{
  "num_hidden_layers": 8,
  "head_dim": 64,
  "norm": "layernorm",
  "bias": "all",
  "init_std_up": 0.0205,
  "optimizer": "muon",
  "lr_mult_down": 1.5,
  "schedule": "wsd",
  "decay_fraction": 0.57,
  "batch_tokens": [65536, 131072, 262144],
  "doc_mask": false
}
Each number is 500 + 50 x the weight over its row's rms, rounded and kept within 0 to 999. Layers, rows and columns count from 0. Numbers have three digits each. The size before them is the row's rms in percent of the matrix's.

# layer 4 MLP down, 768x3072, rms 0.159, rows 73-217, columns 1248-1343
099:518423557598584532515506573473517463565478431499409563532584508478561536504513573512545498465481533555571496535552469480446523507566447435438402464492537493507511502453512510476557449477582558550533535576444537455525481511487548529454584513543433552468498482472599512503494500537617482437
097:525388515550407515543544606534469525540621586570543542467581530569521539534521515411578494512530642500555628503506490454539463509577568465565581552511520473504550553486487408521444512515526507498464548553471539505514523662467500498564529459511459463393616543457505525532539402430540491416
096:523474502467409415495537561467516485470536504556506600447513518475467479575445565529479502478529425477423487440534504541568434556402516504613539512517608496495578539480518442479486489490533553543547480485612494557439325477479487423517522514487480549516510435552476533450490456514605487549
097:491509594525485432508513483477506441481499548481515609534632521452469451522461525454529612506551541518502504486496467449521523497480449567557579501495528460559581477519514511539473550501449529520471565460513440493421735468502423437451509581542529450416447492502490499545567469465556494507
101:496469548445515488501522468520482454493513505402507432571524456526448477479498500582368543479556541557368426567495543482519447498460494517577423576547556476445606479563443431495457579471558558567504495455468494510541491441408492521547483501503516556565484419523456456505520494480633483523
099:453483527501529410445506447446450482481449433494523505447497533484514499459537418526601497575499446445501504528502522517454448563423511509474510394441586479575493482519525445472436465534558518463439461425557538423479619514511482425461388556557486414475504453437548444462536612581504524448
102:496602427471482521516421470561455433535570544516454532452615481467558491560531500555441547520520570449485437488495564494469549474542556504481410415533561440479463449461549407556499626529541525481524466423532473559563494545475473572480491453508492517531472476479434509441565477408519419490
098:407422487569477453528447487443442514511489448580481371471398480544549434470451495456505545344510497564571494471506508440464465538522489512488514522566473526579540526475462518474550541581436544549432549459464637502550522504602558459451545490575509468548529498492571450397476595546556523436
099:486548511436400545521470553434461506425547478545399640533571541526577492496488601416551461456518386452472546536437513526506498490539552415499484471509576520570477516476548442503537480512588496545576471442496520446521405548631535393569572513479551561466510464551534452473456532449536574596
097:555449474469462529535490543457487446482562480479476483568519502511473354462532597530477563527453455434473429471585442542510471479564490436597609480501522506499540458533477438539537452546498570526530489563460504432448446495445441565491495435513473502429548517510493473518498577518441452505
101:550401499595482494509458492495458486431558457532453480548530604517516560526428416540445507482559459503564566489518534550418541367564414534483483547562500528512536519466523514555505510491576387504475517519424549428438535424384494490530571569519487469537501524482484505454461460452461488517
098:505418524568488500496565543489519536489510433452509487561469578435488505518376474495498525495454536586488518511499572416489511589511586524533558565445537442539455494478552514531469436529557566524477507577531482390453570542610566566456424490491521485430517482510489502464493431451500520521
095:481438598464479545555540511545557492550536465522445512494566538466490508480561508580570484506455551447563546585503496567491555543511390530599479491521507487472555581615528468498460491485427519468426406504493488471452382521501398501398483547431495506537530491471520442528565400510552408488
101:527471508560502497519577478486531438579534486499583447527543466477531441488547530525498587499541472551433450516512474465608511521421536538523539499447591465545502525626524494432547494510410567469537472560448535556407384596528462535499528506630499524496508460478462625417472555531568413582
101:481524400532557468490583491461409458522520522509489514553547472554524505538376517492576518467448483575472554464584502529560492499567454477554377509517480527455565538519493474535491496560471559496573491416510477539410591498443506501529506512467428448556515505548550534476549419542484522507
101:496450500567507581464476484495560529455488406481528527580541478526525495504581445566523539445462418481452540437499627446494551560582556583558578505524519404459478515487459462502436451498490559503550412498577528468497504544487489524499575494476487554422557491393442517557462497430535597511
101:612441466491470540488437495509402528426572465453559553577502585475488439476519532479493559522530491507624543507636578532492490598491501454562485408507521443580476513482522547509510408471497541494561440539454524499461549425594506517498574517509472479493565519562423561528548583479491563420
103:405468491494478522485504502505536423543451515446432525500466479485525453514464527461507470495481455533496533562499549507517570410515498509550449534539504566525474541556507547466519379451419465619581513508446531468502487504478504487482383446506476398501583383431517415488474447564497487468
100:531478374416555510529534550494519418514549559429529507546512541430529447577562543541507524491449499492426463508366427412479553499504433509517445582488512486490570565544554450524541567534531451508498481523489540516456456498478549582479496544500484594509480502642527526504572607415464479522
099:486516432432503563477510553447473501591514401410577494469540514508451490587489478524525510487489505525487480460480495510403521520508485538465418613530452593437484515454497450583490552514569550351450547481394433497535397416449430548432530477479481471470519536523478518469484440366617521568
100:485418533451453486457528560536451475500563570408589409567462476446514494559483501442515564490406431501519584501479514532495584494566531466540437485426529562521463550522549442542535610443492514476507508538442561445544478591498474432482553542502522500612431524523488505511461518517556518531
102:451529475569496482446483557494528514502430312531515503447425474487477454529537534585496485470528490635479527603618470520428450478531495556512328416476542466542509421432455519432506547582415505387593431490548529552487469490445461515539501545534476488540552433515512485491517553512656479441
101:522500492463603476441467552526469542504590499483504551485502488488406491514517486447506533507477556525453466537544476555516553492494491490456567458455404425529500562490484506511456433481504423492479424523475503476521510511503459498501469514414577605515429536520459496524466479613596577459
098:484519434524579432556489475510443486418535474399638524532395513453453468577573503443563516583523473500574583488453452486493486441501536451482514481457462561500463547513523503485499454487469525536409556596453532514531644503483462508509477473458569473337567523503527577513458431444490433487
097:524502525490504561497468536541517604474487466476498535500533538532542554523521543599537519497526456580517558504493530473422600541492556533537482604548540513497533409485499439514558367496564456403491432456446530472565600471505526520427537556440419555387572473604526441549512489469510454440
100:486568532482592488545406559453508598500389527434433553502646440546476481470491422419508503495572402523459593462469565474446518450550445405614507530531537551430451450535486441559484559428450528435480536472506426505462331471379433450480500566582496538473459486460466411461439578516512563546
099:522402499432431545508494551443518434444507482370531481568573501459470560554526478476512470404564510563515526463461532516516513519445458535434398415513543497537481509487542485488542483383461492480379423553518414521517684415471500518558485534546454458448502564530445503390544417576603436423
099:603550523461499591523543513414571372486446573567510564458571464484472575564547451532514589537505543504447469535463645516429546602555565537447527572570419554467426455486481474467553466455439464451516509584526584516468452601456517493505448560464542455535435496428482544477442474554483497487
101:568351518493456483483509498492438391510440520432467548463421497534437495488512514491547449386523453561467478497523383451422528417459524422492579563449534534521511467546491495506475493502569414472460471635555495431515637499556555531515442546451520422445583451419589545414460461523494525455
098:411502503516466468493485461551521486540403508504436541521543552479501464472446485596459505577416436497527484559515519442477543502451435557578528575478534526518604552496524585503597531576543457446462492425334481465430559459513444482474529464490525387483549562562482565495554512539516468505
096:506481480470532543546493488446390475521472419616487533472499562525540517526416543513448518522480470499497519452446557580562479559494525520594523455558598460468561544431446456413441524528473516460610516493521570513476503483467513582540589638514485536473475495563534516555563445581545424495
099:544495478495582542489530524484487479591463477492451503537485437576516465464395510418542551508400577509450587413441437521543554528486524491476443541521582563527519455493545444563508516476533481560473431532604530531518457498511480520606454472547433574519570576378514541505543515460556550589
099:568426501528477544465538456424487456517498469454520421483541498456471498574538529460467464504505497552511559455479433564485547467443575485464463513477516538525461505553501512473486544482417514474493446555395480500460433525412461469506562573450511510372538483484494536481472520482434485493
099:459430477599514483506524522460553467490498486487510526527560438593516486385473514484537566545513523482482594412488482536499509419450539570469478489539528436571387391466500541538495523376573542429570435495427485491512531485506493420588453528406507546651456498570466505444589472439507486512
098:505549485397599457586430544449589448549589612456505521492451518452517559471544455560535520461516472495513494526514566560514539475521509399515525440528559558493487494595509502546531529533566500515474478522481485590427508450562516497486430500434471489518507502500489500477576412572511561470
099:512506442456474485539442538615506431480399460556411371489419476530472419485549499549516516470494555563536411492561490426493512623502533491428429456493580485456462487508528510469559480559525489526501484540498496567438364488509480528491490454524486512505583560558509464538538527541538531482
101:484564531550417572554506480546441531539512597548463617508426465497513436539621462510529489540519552617525424511458447528485529539483496549481572558494514365517551505317404486507461516434527508538430495480469459516498623499475442520505452563454511415460529558523473472559428392462427498505
098:584531473511530480461432526511442666473457426474541573524406539483519563471497537479454494523473451490553517436566563473480543560534563568518648525599521485589465528482535371498485595474428585502457445593463498509511734500497543518566482550426477484507560524512436474428453444500548524469
102:514443492509477581558581521528567399568449602478495500538483500551488506545431560578553505435506538474555646495448569558404505490405559474440420412535495444525496495585480528505579485483508432418487480537452535610569468475483434435428533536527529561485407508542507504514550559504510512540
100:419495481502429480481486417498416549443462536495544521403587489467415459527444467460466499437509512445626452501561562548458448602518595444502429447532521502520522483619450486478500555509459481378527445512423521538567372447432487426466470535516538422410560485497472417402504482487421533610
102:544571513441496557498560528403505540494547547584511459523464476538568462458516537604497532524538593524541521544419492489476525554612570485538638546549513473503478462540510488449465395489507606479534490490507501543447636415424468589544538431490528561619550439503558529551461493564456529655
099:552473572442493520559535518433505559468510507532429603503532405482544530559598555535542430540518499466516559523476535519503507495584427599450488513409539546477447547495501552538511528497488520506509478480561472605414454479535548467500500565546523414529497458454506510532497469600487421556
100:486559548495509415482534531489501416501561498495554510460396523540468474510556479515511490477484413493572422478512352456480529427522446525438530566435521564491494530467496550502488461491478532449412450466572541568452415462494595545471577513553444543469498521457520476425463515453555491636
098:533476378513531552487589432613504458611558564449429383478518517472529467432495490463435463512481328486564501473518394509513382523465418541517534474515505504498520510404487529461424467542610491443430481439358531558505533444491521532461410438451569479539504488533530509470518466511574474465
099:522490531418514495467480533493508627464476480566523492541409525425510483514480548528490495490502508499530611509474584480542536495450568504500516450526542495515533562399505461512559530560431421500480535427627496423493509517472487530366434501508504441536528482545422441485465439648535488526
099:484443493493579473486588481573524470557494480483495387487569469464416394471479571478506488532479465478466478518519491495506455572461501509581534392480517515429521459431425526564627413498424519468503427486545564524488498576460537525573516536589565457440453496538489542450518524522466457498
101:523442492618380466533520429510387340539577486558482503448453450562565545464507573538516559501507452500494444543532447469554473473550624510480555628403549528565579443540447518515555471536518487555465485546505456462372556533434466544573595568500537527558470459524521549430422453417519504604
095:422497417522480470492514490453398391498468445497470517514515494498442535611506412465541505494525433493528606579504500500568555471442576542515607559535470470464534454461497490555514569511581504537495446447455433468496482513529428579555519507503500510497547533449560513465555437526565428466
101:473542565536458471474480478473601443429536471459465544497465450525501500512496505597557564540421547549488501549530517476488504510523561491524514486539528528484444491469528520497497465508486460559520513562539458449488596487509514558492623440439468497636532489514635561467509405478467564543
099:496481429515511463447438504440631437455469556494474446501522404427574484473521458468438513525451565457487527527493465502424463481527463526511603491468447572442522573492564483451446483439504435504462494527434497346556453521388528474452528478529497445523477472470497492469461554496521466524
100:493511479492493503479490491518508621527380531543389433444600404434524433489608548522467468496521522513475490498470579415519450477610437382439584524505494506523539465500528468489519447463466501514488556502437595496496464543442568435442460494459449584455548540450503498471512516453543550469
097:467447493468513499466508472526460530613461583606463477475479548525456542480495548505482515451510518569542551516504552554507503548429514376391499509452405493571519460506537464496567503561340568492432621527395518497458460516513562572485611508447553659547463505511492532536464582356453552538
100:446496485429453531534475462555517586550566461531529613565426479534405383570467493471528496433554482460571403547534332530407425499472486527405477548521532504428497483392420474535470441597490526509500495508540456479440430508551474461458548536499490559493558490513530466473521426451516510516
100:541580551420506490683525547550558557469474397475574587595508469541540536458509469489443485533545431498484438444568502435456504547438574524476547523556478456434496443492536533508456505524523513547424510430645496569481454500517599525394502469453531574456465494480499604478495495554459502498
102:514475480467484503496519522493462570518466507515410534508558527562530517441540407489508388502513484524481388469451510486463478540548480456630569489516507436481585575484485470548519565550527451500555578508556461536569495502491482487445509393529504556421518518599471453413507541507476497439
098:591578464542543503469527508477464566463494545493512456492569512538632516501505542591411490489481511603505466438483459477578516494569515508437535594510518507515556499495473516429434518511622428462552578571487498506568452539586435455547468550480462466510524453445557532492485441544496520477
100:445529490466427545515580447493546487552466512523341520495519467381512539513564539504480576484418524502478543472433545413532584531488482610498459557485575474454466613555510523511536469504499466542458552538531496579431532478472549537423502487459582487567512495472537517518530449445518514509
101:502513460462534497554435474569516393519482424466466547495612522518468490486454501441500430501461536590489384426396645498492519497389433563470474579486500450440496450505502498531543571400585482516482600562504470544455585567566497481444526497488488541476488481433541527537561560439471441466
099:538507508432502459510553507535513511529562418465571517512500560560462578425521522484425560473539560376549393424578464512591472496585479479471443512510475500459519507518515485512417509524451550431498512515457411491457453482471560452514452473484515449539479493495595472531458523542518481525
103:498451512485509445513572479516493500428569518395523533524562469502562494406514470555472497636505460475450404514470419463395533588499495585475554546480534394469460463508494493571435436461457526490529498507484556557619447499537450479456450484473460509555382485553444516464453493528441565425
107:497492456614519526515522460589503597463517570504506511526515592541644431466510507493453550544553547573522402499530574513645498495556499549530652490458442532514623496454521521526501428463547530433531509367561496480546566495503467528486474470479545456630493523503441548494445505529476494512
099:507547529585498558530512483554539455503456515485440513488447443541549558588498469546496522533553524536626389442533524590524456513466416467413480441520487479587618505540528545472461542592508424528400487506454469537415511546501516613446536442550395460458498421483506613439581506475463465462
101:529490457414508567502500494480549460517426466399429465509478452450429482549414531446587383532581557600512511429519489401625496576454513576508554391500527528601500612456430475563493541488511546566489559445535523512447413436593609439526523427440481517486516532618485460526395507517469545515
099:408440456541481425487528545491525366507412482538501505536473527415519457449526529487467523517449427453583529489523559535582413505462458497472670569573530370478531457464439506519438428502477550535508504440529510485477445440499469432508497554529500374504450471622523562565616499492492448480
099:506486532492523516421441520578503627505475434439453487578487552404432524442481435457574462546440488543499533484534584484494454421577455452464541425544538510429458412454503520552485527418472576392463516521527511547481425496498517499458502442441504492567555487447605446424557497510497498512
099:474559526530458479526476420525404537484470623522508511505425498482499535499399544503494471445450515518449547507474537591508541483556538447433485491560508490495496516523525539540432545430496477535542559482480509481465664496456557512563455560393437572550551526555469527515478487476497516525
098:518547481370579580513505479569436555505471498521472546510474497465526556483511497467420389516532402488485423514517582524436492478514520542605565552540553448497528507490543518446463457484501517450509520552513566509482554481555515450472403452455491580587519514534475560500586507439474540478
098:578412496535527483402481483526482491525572542523556530459489524430504494481603527586428565481543431443511551539519557446518496523394504487428478511527473506521483531555461482555480548506602505484574476545583496433620421488505536454477531495545516513497524426518488415480449519538476510468
098:451467514529463538490530459463471411510453526461446503427565602558501494385518532515563525489463477497512500476511497465443466567386377503471383518529520418473504390583479505444564527480552408496435581671512504540537434506433543471501414530577483542564520493595497511490448493556509488439
100:506507471488500476508574462504485464512503498505446499468557542525513601491402468545444478516495518557510434440570477448469503512499548486533564565556463598526429526521526478493443509480536505438500530540445494494472489493543534503514534483533520491536483537498538576498529514485505410544
099:498545530417488527506532502466549541464495497437517471489632527395510548516494497476527516429597549434428419472445512465406516514449494548453461684463536503521510454482469431470578519558501447484467482529488466449532476543495500516497389549480470607456522512620458496500430501529564512504
100:490530500464497576432506552618446396432559502477509407517554486447512541450568480451490476459490537473475544456435598449520448551451480378507538522508508520471523502519472604429448514477564467585501533455541491504425299469479387501513485532529456614440529512520514511484441456492468581538
101:467463533536448562530512463494507398591567471426493507494575509475548484522520490465473517502555412553495472526527433487466598462478489467410433499462430467498456514488552515492516534465563547518406496491546571452495440489489476567502460458502515426530452543529560520525479498420541457541
099:496532492473575473509594516578523591481444477551460509404518498480542491525563426575508555431567584559452528444450433451591591498496526505509550477454531463546477471530479416535429538523486473572504547598544402470455591533475604423486444448437509555540523503525529535500459373452547466507
103:452487557513513506520470404494520510458565481515504510442451546626461561530519561514485493545502441478422486463588414476537443527490487442522540533574498521501502490442509487450521479551486485491536446553540482526511739458511451588505448495470419598561583508448484511509471447617494596518
101:583472492532517477507580575484466413498533533548523521456461486505456508530590454490583519556463504479515516524463528527528475554468574535532440582481463498440473524503528493450587583500563560492458527481603502543454379388529532506468462465524489444445494483457479556444499530547510443446
102:427560573441479556518452426472533641417453454533560610496537547480527470432620525453510465473482460482499540477500489502502514528535544512442538465485459469515492481475495533498477475536490452528451503533615527516436474460521511566499468535464508517440550511523554496504475553438496569440
101:501499502566444497497514445458498493435523532459541548507528499500492558469471467496510480514570445417484501464406499539519557551429487462428548459546484491481442470486536420506561496520545462506541548522452467442498672533528530533499533561473445498485531466521538516472533496520632421451
099:506457431373441442477486450532543518510490564475525442501461517480520554561429505440445472530523507492565411513520489487501465516511585496506424558475403486516513517557505474422503539553487432437440504520402449485473419518489414525442458521359549480411422503579544562480473482462432481551
097:504450562630475444505480535512549441503528459459413501457515420557583551465462401544520466458566528565489532519385567437437563572482526430487532520483443546498538525491528540527553417419544504421417539563554482568495508559521557453467523538422468598577557495557577605584521489498531520513
099:491516402454513414552498479527482509498479472580442402458523490480458518539451580494421517526448489533586438430431530388491482463450533552478470462454518479500483537488520546493429537492485492586473467519496472413531526503521508513468455515513515521491465436472583470487526569484505495494
098:529554466516469475502493566484530497526540443438585482499520581548517531538491475541563434548478463458537499471426498486515523429531588479482427518516491493479457496534584475481532450602571547541472550540448485508554566515557545560565454468452549587554470562529371529479547503519516536480
102:428512525364466479541470483523443536456494512585514456481451543557561488540587452516467506478509570482475487533516624540446418457482483470500508520478463462534543482457528500471410489534493457502500458481447459462485398529537490519539548506472506434506481455499525464493492524542425505526
098:508405464578452487550410512463521472418424522505557481487488513476467455496470351567468521619547528375441442502571467509660506444480485481460428504484483524400513513516501600563525510509478509499510493544500457489576578548552476534562512512535542529469481515543426447529508546375459430467
099:565486553609405484457447404544495501467453536588600530500632544445548520485518483554545474494543517550437498536512533457566460423448520510524557563467451441411495393550485469588543528512536436493464548414481522433514564573497390533412489504514415531562501479442513580430454366629582491513
101:431550471509510450474372511610439412497533509377534519488432539435471453407472479496491471492469463431425470498494552464446463530559488488499532438402463561432480478536484418525581490564483447478491538529438483493472567461537511596466516510453576567559475510512483452489528526518482569459
100:425445551545506573408577503611522464561525460574641493501522583438505563423524429496450456452539473464490486513614538526464496426485440562477411444539481475537526453517521406477410479501414447507498475537469515541478460633523485552519513462518535503557488540492538448442444546476544554546
100:487627497561533446478597435512481508515462488463506487583431511553436498416440566525399468540491432480621424424536476529513504390467493638532531510582415505504541487510522434495427484594545528491493500475572487418528491479445571480495500503429526511518431634515480558384575478408497487537
104:530546533512446542469593557536588392523562512549486503486495407499466557602594489582536543465467486501462476567535560504514483478514596411522496590338567463564504533463448522496519475478460521543544465408497552541500534532407471502422498533417541466552477519532421517566489482515585471530
101:562574513404544551486499453563565562484512482645382517518543422464476539542450459535490537467499559494518350471475559547523490451485563542456415526563495513561482517443484451583426426532465553475466468464527455536465365543531558462561506527568473495547525557503434472483576518478446518581
101:479537497442478554511438536503532655539512657464415439565543419458472478551518465530542546530474468594459480468528559457597493529514536570490518521486509642511443534484466502459562508460483437494512507489484538423554351475508587401541559447545464471548556512534446484474497473405573506493
101:435535523605514411533509508597539553491425550556383500507458511467538608449515514600550587526563490563527402552477494572420543520564355484425445555575566479494508492476552521450460582525576449452507473405581349549531549536496525550500489534501435405537485434486509573410551476522610466527
098:563565446466538525520472450532445521535532452490519454421511538456504466530581603520479452407537485532483514500519461459544521496561485475494432467534456551439452535461554524434401543508537590538522388577590540549484552461571468536513521559476511480490429500513480534469514533515497550474
098:500506519455517512490550396422522550471569565417438550494506581476495407438527505549494461505554497550559481440473574489368489534555475528549414553553584436453570570430518523501481530511486504605548517479450555569531417405533519515545420551585519538491510451551497496421536485484500545506
100:467483540483437572501476524516486498538477551574513474497481582449530565561507461545443557477535500526586530507536437560422569472410491552519485446624575597525559512588466476442620511488474576487576428560553521510451653487524497476465481499572508472447601552460473454481510412501474506534
100:485511577543532463487536487500480551506480461383437552544462451470522523493509408527541561429515490472495409473560557518499468563482488521507520463569487548503570553487445497486500544535561554433470442437477481451521553573447503443532543484495499510525506446495492458528557461577457437542
099:510488531487549511449442520479430658462452549475522549489582495432574519526402547563521548421471484524471468504519486543541507557530428557589509448585538543410502482464553541547555492455442511490495512486493462490610653456482486503542472538505488554468517531541495573404530543584445482527
102:617499439512532474463513445466555459459469522544443512518335550473420489541482527444479508503509539505541534545498404545519559441506491522442528538435480481548429533532522503490497442484513524443450487526535527551553429463576519486490540598509519489503434490498504451449427430495520459485
097:400501502455453460540494465547482478442473533420613489501410469461503487547598429536545544425509426473494546519504575473522494432473440543445442505572484486497491503487482557521576433469466510584486484572469493511514539601487494457453586489496444371437485503576444482543473555490493514445
098:552589505541532437469460413498430454483508535492466514441534522586477500528439516487549527510541532528480482587518413549462520481429505515534570469451546471570429466533472599529582539538455528542550580461439597493459501474495489484467452546523557572513501512476455466470496492497478471538
098:571439559446528569531486489443547565583519500487592414441610476500449480500475503531492471506452545539522431507516481480543448621555593478542442451481443575497512475518476544396462507542485527423490567551464461524540540575521500548500470464515613477411524470496505473542472522505454614562
097:519466563466493519500493489431564510501585515546478523510444545460477490518474486422431553501566547529472516518558471462530524476467504454444534484496546457385513436518465480425449487442507423425500498416436533516531518639494396558540422574521521483404430510491571537506478534472497501509
100:457457507571470566558472476432601504445536586481456593481505576507397429513487531480497522493477510521571474588594592583437550610539545421424543475654467484435524490498534507450531570409532516474467426487519428489500478480448480488611495535516572414517525523432481586562440488617506473478
101:459502436462637501525534540485442456518549497513362525567567462537600542358558599482507520547563508536446386459466390497547510477502551495480561459513509539482501553508481438466446561439452494526388503478523471588428674501516514444479544577430498423431512471388506464563444530515505516442
102:512568498513513465533483460569498420570584457560608572535471439497493488490499487424477480494498480432465385483479511498489549523478501550391533583521496539504529505443533547524493398447415532521495442557414465512482532438463421432503494499553517481539538536432464475429517414600589487467
100:543527467611484507508462491512547553502512455483498571526541477475526544477538493481606520502459487509555473587451495491577413568528481494581594560421505542583445516479530508535466513402454510436539467477486512549513476471460538560583521539403539482374439470533516551555469470552534591448
103:504606514469458545457436534563451504513466550387571413502538408473500511467486499477535474493535529452546591478489490514409498519411361467449474574431516515422612553551633560501503526528507550476445617422445460431527438533517414510533494477499487599409527471501451529463509510400484474499
099:540550502589455507464504457503553497564490498520442524500595440395462593489507346560524584561539512500524454643488399473537448496480467490445403519495465484452520510443493598484527556486469469505583473504507513473493666505527422491504435578510563517499453502573531482482440452499457506506
100:529476413483555457531529501480396577525525433525497498463483496420418427547522503561404573513507483546437444509568582492395510470411508529423498579519554516611444497528451437547454490529430422528507471482597478551476430511473553528443584493440541604564535542565509557463438497542501505580
099:550452466567496535534517597506494514487539630499432501483516473466523521517426475508564512494533532583534539502536509484508473493397497472473553442487406503542489474634424505521460506409525555442453522401531445496575491530442459494439526369538585425524552518473521476515540401598540461532
096:539470512523463470517507455548530559484545414518430493507449521503469556465570468584593503471554441513442526531505455466525579400545338526601500514466547482461465389529571461544516540459515386510571413488593559453563448452589451587434595585482514571505470466437479508602537492484596511552
097:350497435592525427501540408538457546442551364512532417533454508572591491479481435531468502523474531484529544451424579519502482438485519489552537559536477486613554494560484496498459490510486534503576636493442471590513579576499530450456522482499475373516478439519418477548529457416473481525
101:588614530586553488459604536527508651436592504489473424513464444589510493455467527532513527500565484558548601535454615595562516543442424527556545537507403451436468505516502463471547570584552535510458573415441540489442602502477490516434469414513477466469495514546544543427518549455526416549
098:453609508440427461510497493531526517489604518559501435428507550534478521485543517528394405573449526468481415460508496449488525513473440556439426557463571447570467533547535529494500438501448405533538633553484508449587380526462448428543537526558530458503471470576475458511445548585526594488
099:508486446539455436535487551420460547532490512454459549537456513478498503528519522483499609589499511534569539467501581483595519496507516413397555522498437444490496408523518501441471566529526471453416528525548443622586586454536491503544543591440504469527468492524483525589426471462464537478
098:604414535421585517485508466500490493486510522520566488444395442558522462469521398495558482481506547552498487504437515585550513490581528507493626522522522436541434479535532489516557518433547491564499449555498479474452529586439517478424516465480508477512548533507447530507581523571494537545
102:455513498593498454485530461560582453524435496418468398481641621429517498560483554465516494449434549562445500567459493581435432519467474513482578520402481554498530571438486475535495503476498553540534501396537503546508473549438527502494378507442449451514447527490549554386517480472562542493
098:639559462487489590511499483499524596473448523607556477478546561507423539626434407426565544530463484497468568520413533501591400465516525521415546532447430433510499467537459482477524491457461540535517428475580578480473473461469479543475477496549513360489497453502488569512462466548547499562
098:457570531522514501523516539465440524429435612491473519525593572498494458410514695499489484488543513504467459463480558519482466471516502513540459401477486573500460552505498511476428551472517495516502448517501562530502570493528485534405525446437510446579543504501509577474539451499459537499
099:554543497442468524602455516446508526457476521434460566488574449495474443451460467526524475491460525477472498437482542499544555503536573523568492695520523505453437477430535555550538514456516466526477460545515484542516384488501503478414494519544494430514558556519450485531505546517370506509
104:496491529427543535493461488495399488481493510419552439514587483498568511531401462451494500507489588490585540519574506375592484479474549439457540515551538456561500543485542529423565560513521439476472514462496558461519491513459469528534462481525401419633494467500537528528487528474575529472
100:464493409484537516573554452422486607580497511503554546520522336388416419496413484560465552430507440533433424461546520519373442521502472466526448396474534546523521515484456525527445464567487497504523493613474427570494350537520520515452545487569465542518519478563547506462550492514436530503
099:465473466562520542517491465538642546572539533535566551431622407576453508438501498543475539471543502457486523569499572459468417482552455524498409580549488587457503466513576574539461458497486498518501510473476515531468525493516539527509629484455467446385494454442518492460552420625569616538
099:440536536470528496485476413553481442500482533497505520539551518531490527502544569520548594448559467471530603499492518471492570519463476482436558509514541541426493583424548479453528503484448538512514444494502494526500488476504498509478433514511474564483552479484530455493540533486501610563
099:467557474583484492526447565493478392496505585398477517537449517558522483401462602483489477539558527415538487470496448524515470544468588555453422528446514619475396533498470436593581520487479551484458551508528446533536296520543466514566587446421481517570506507419493513446538520456577527430
099:498488470592516499554531507488460475588557596486549418480424527524456501459552477491517544503458530545591468496466569530514539572512530437579489563456501529580506476522428564461501558485533574554503507536523486523463351479471542497544509476491553513530522497430498471514463457564531506521
099:519503476402475605505523468494560539503523436398455480480662533496514469448433386486579527479532553541532441531554470540523537512491456414460431506504555534525558565500601552543504410517515543523370419568501484533566360579478545484573472521443546434526437547448454513573475445532597417541
098:528468579442461432540526510477486471391466557522441477534411440506524510532417497487511515458469537483418572437404465433434531499551469474486516436495475446511494532481470473531615548531441523431489492518513479555588439432554492468492459468429572562463517566512521500496621557497525492470
103:546488470504526559441627508409569600528494480454508531458445525526495524478552397450475548546504615431464560493471494470614487516360515536568591505451513533460490531392405459475475481550518499472551440505579502482438417391437514449556508524531453489494449430462580551518474343584568515545
098:466502370522439464468482513546566497528473432451430610529556578452400488530505472609548506517506568529482615552392531471497534442434478511448523495466533390512435547525497538460530523468437573410457533511544551516460455505442542559537467494481571551562485542295459540447532555527516373524
100:600520403481467420521569499512577570506538501465508428515502464552496412560537624497445560537547505434509564453473573576464535484499481480533395468524572525439525368503488584560427535489506560498481523534489621422502513520435467521577473475494509447497505522499483413527476505493480484503
099:436576562501479524467537498618457571599615414479475544476507507542483482594538491480486500476418536516445633556474545463421559493561464516451415587553490561514492515600534561414444441523555492442528553428460539518441348491577457463550446477471527528520592522526568524460598423562494583571
098:617579570533429513484436476546527441445434512488515551487473524530477521474545540361505489584525454516370463505487603518462518550602459492533401561434530499389569580393513469494509496461519442491513514541538483604554350511529461569490338519528453511527533478405414530403533550562570455514
099:526478537441479472561512527525617556613540492400544492542448529469511478481504517618571496504590405530585432539509570408563538529485471518499581511498503490458486501535524519557459463532552507490478566555518537411506406479503482507442435436369496436463508430522590487510415470563497469538
095:555499449457541461583506512530556575482508461541534452499475577495478539491624484574533515479455483575498545496483455542534433430506420520512572501566573501514519427449509525511426444511534471509539553472520550504374520578422493599491460490503637464523493503441497495501502497526510445536
097:342429480437489469474476503436583513406523471409534499518517473470501473601536616523553484558519504520518481472570542533437484488507510512523564471519402532460417477512425484454486545547487574491443502558603430532478257512528492409477479455577541675439455462447477520456509457360504424428
107:477487486464478542515503489477507519476482494457595419454530467489482504489609531424525466504429536471480376468583462508513535531467520520447613578535553578528511409470565487489488534449522514496558535554503437570536458524512451469475422555513515501475547532545512450501473533491468430422
097:437490476451551489567461541455512494464516507460605554491478419479583444455452534509504467504539463499494416474533581557564609506549453518478479437547550465488574554504513487497531442495471506439503484397621423593578619510555493388434547462555614384601556461480449584432451438518488483414
100:638467480545519456512501498626471592484497543542521585485581563431610460536502469465514435487459498463427493495545483470490523448612503501570478516577552478448575523591554531513511445543646470561483502458419485463511431464577478506456522470488484418540568524549484526536452465626453440492
098:577525508616454423513529470515442401501434511553543471503466543421634538571514472516535466518464497524472457559570525507498462471496506490502442365469513561554468473448487493483542520516440462531537415489482470505471542494497436524542505594491493516502525454505614502509551536488441562510
101:534478346524549537569477447511511479474440543561508495451471438508406480464548499479479452470541476577504566464493523515587431606448446533493467514513520500614473527427534503497598503456420549437483491498534521555519632511453445517490502449531526539467603534422541497532503506494505522453
098:541531483488457500442496477445513436571484550494538510463573515557483518535377566455493446552483519537579443545563537459454434548437412584449554504542472538501501466556527519502535556444450497485481474448491512532538481501473510464539528517491452505453538477448457557448504462495491592455
101:563566469528448550507403493476434543496494467321535537465522497405522590463556546517531490503493561493488526483548475461409529529515438414520468429536497531491464395440511482453512534488499559482551539569438498597512517500527497388479462459450445491422492546542573527482455486520446500516
099:475541528559475435552475482422433500511464573484485494472474451437514465515463512490464461481502487513443584500495486448531407458495487508527512538478510482457471489515457483454501472452496437449438478509425565480509537439551509450444529487503488470441463486459570498512462506497435519419
097:383543464582453593527475523490424519419458398568482543431415510516461586570503415563527488486479584525550649555351494418503527476581581609520414517555562482534550588458557496581513561488451516458524456534392484446486538508515533618498510487499552487529522497486487514429456490509417467525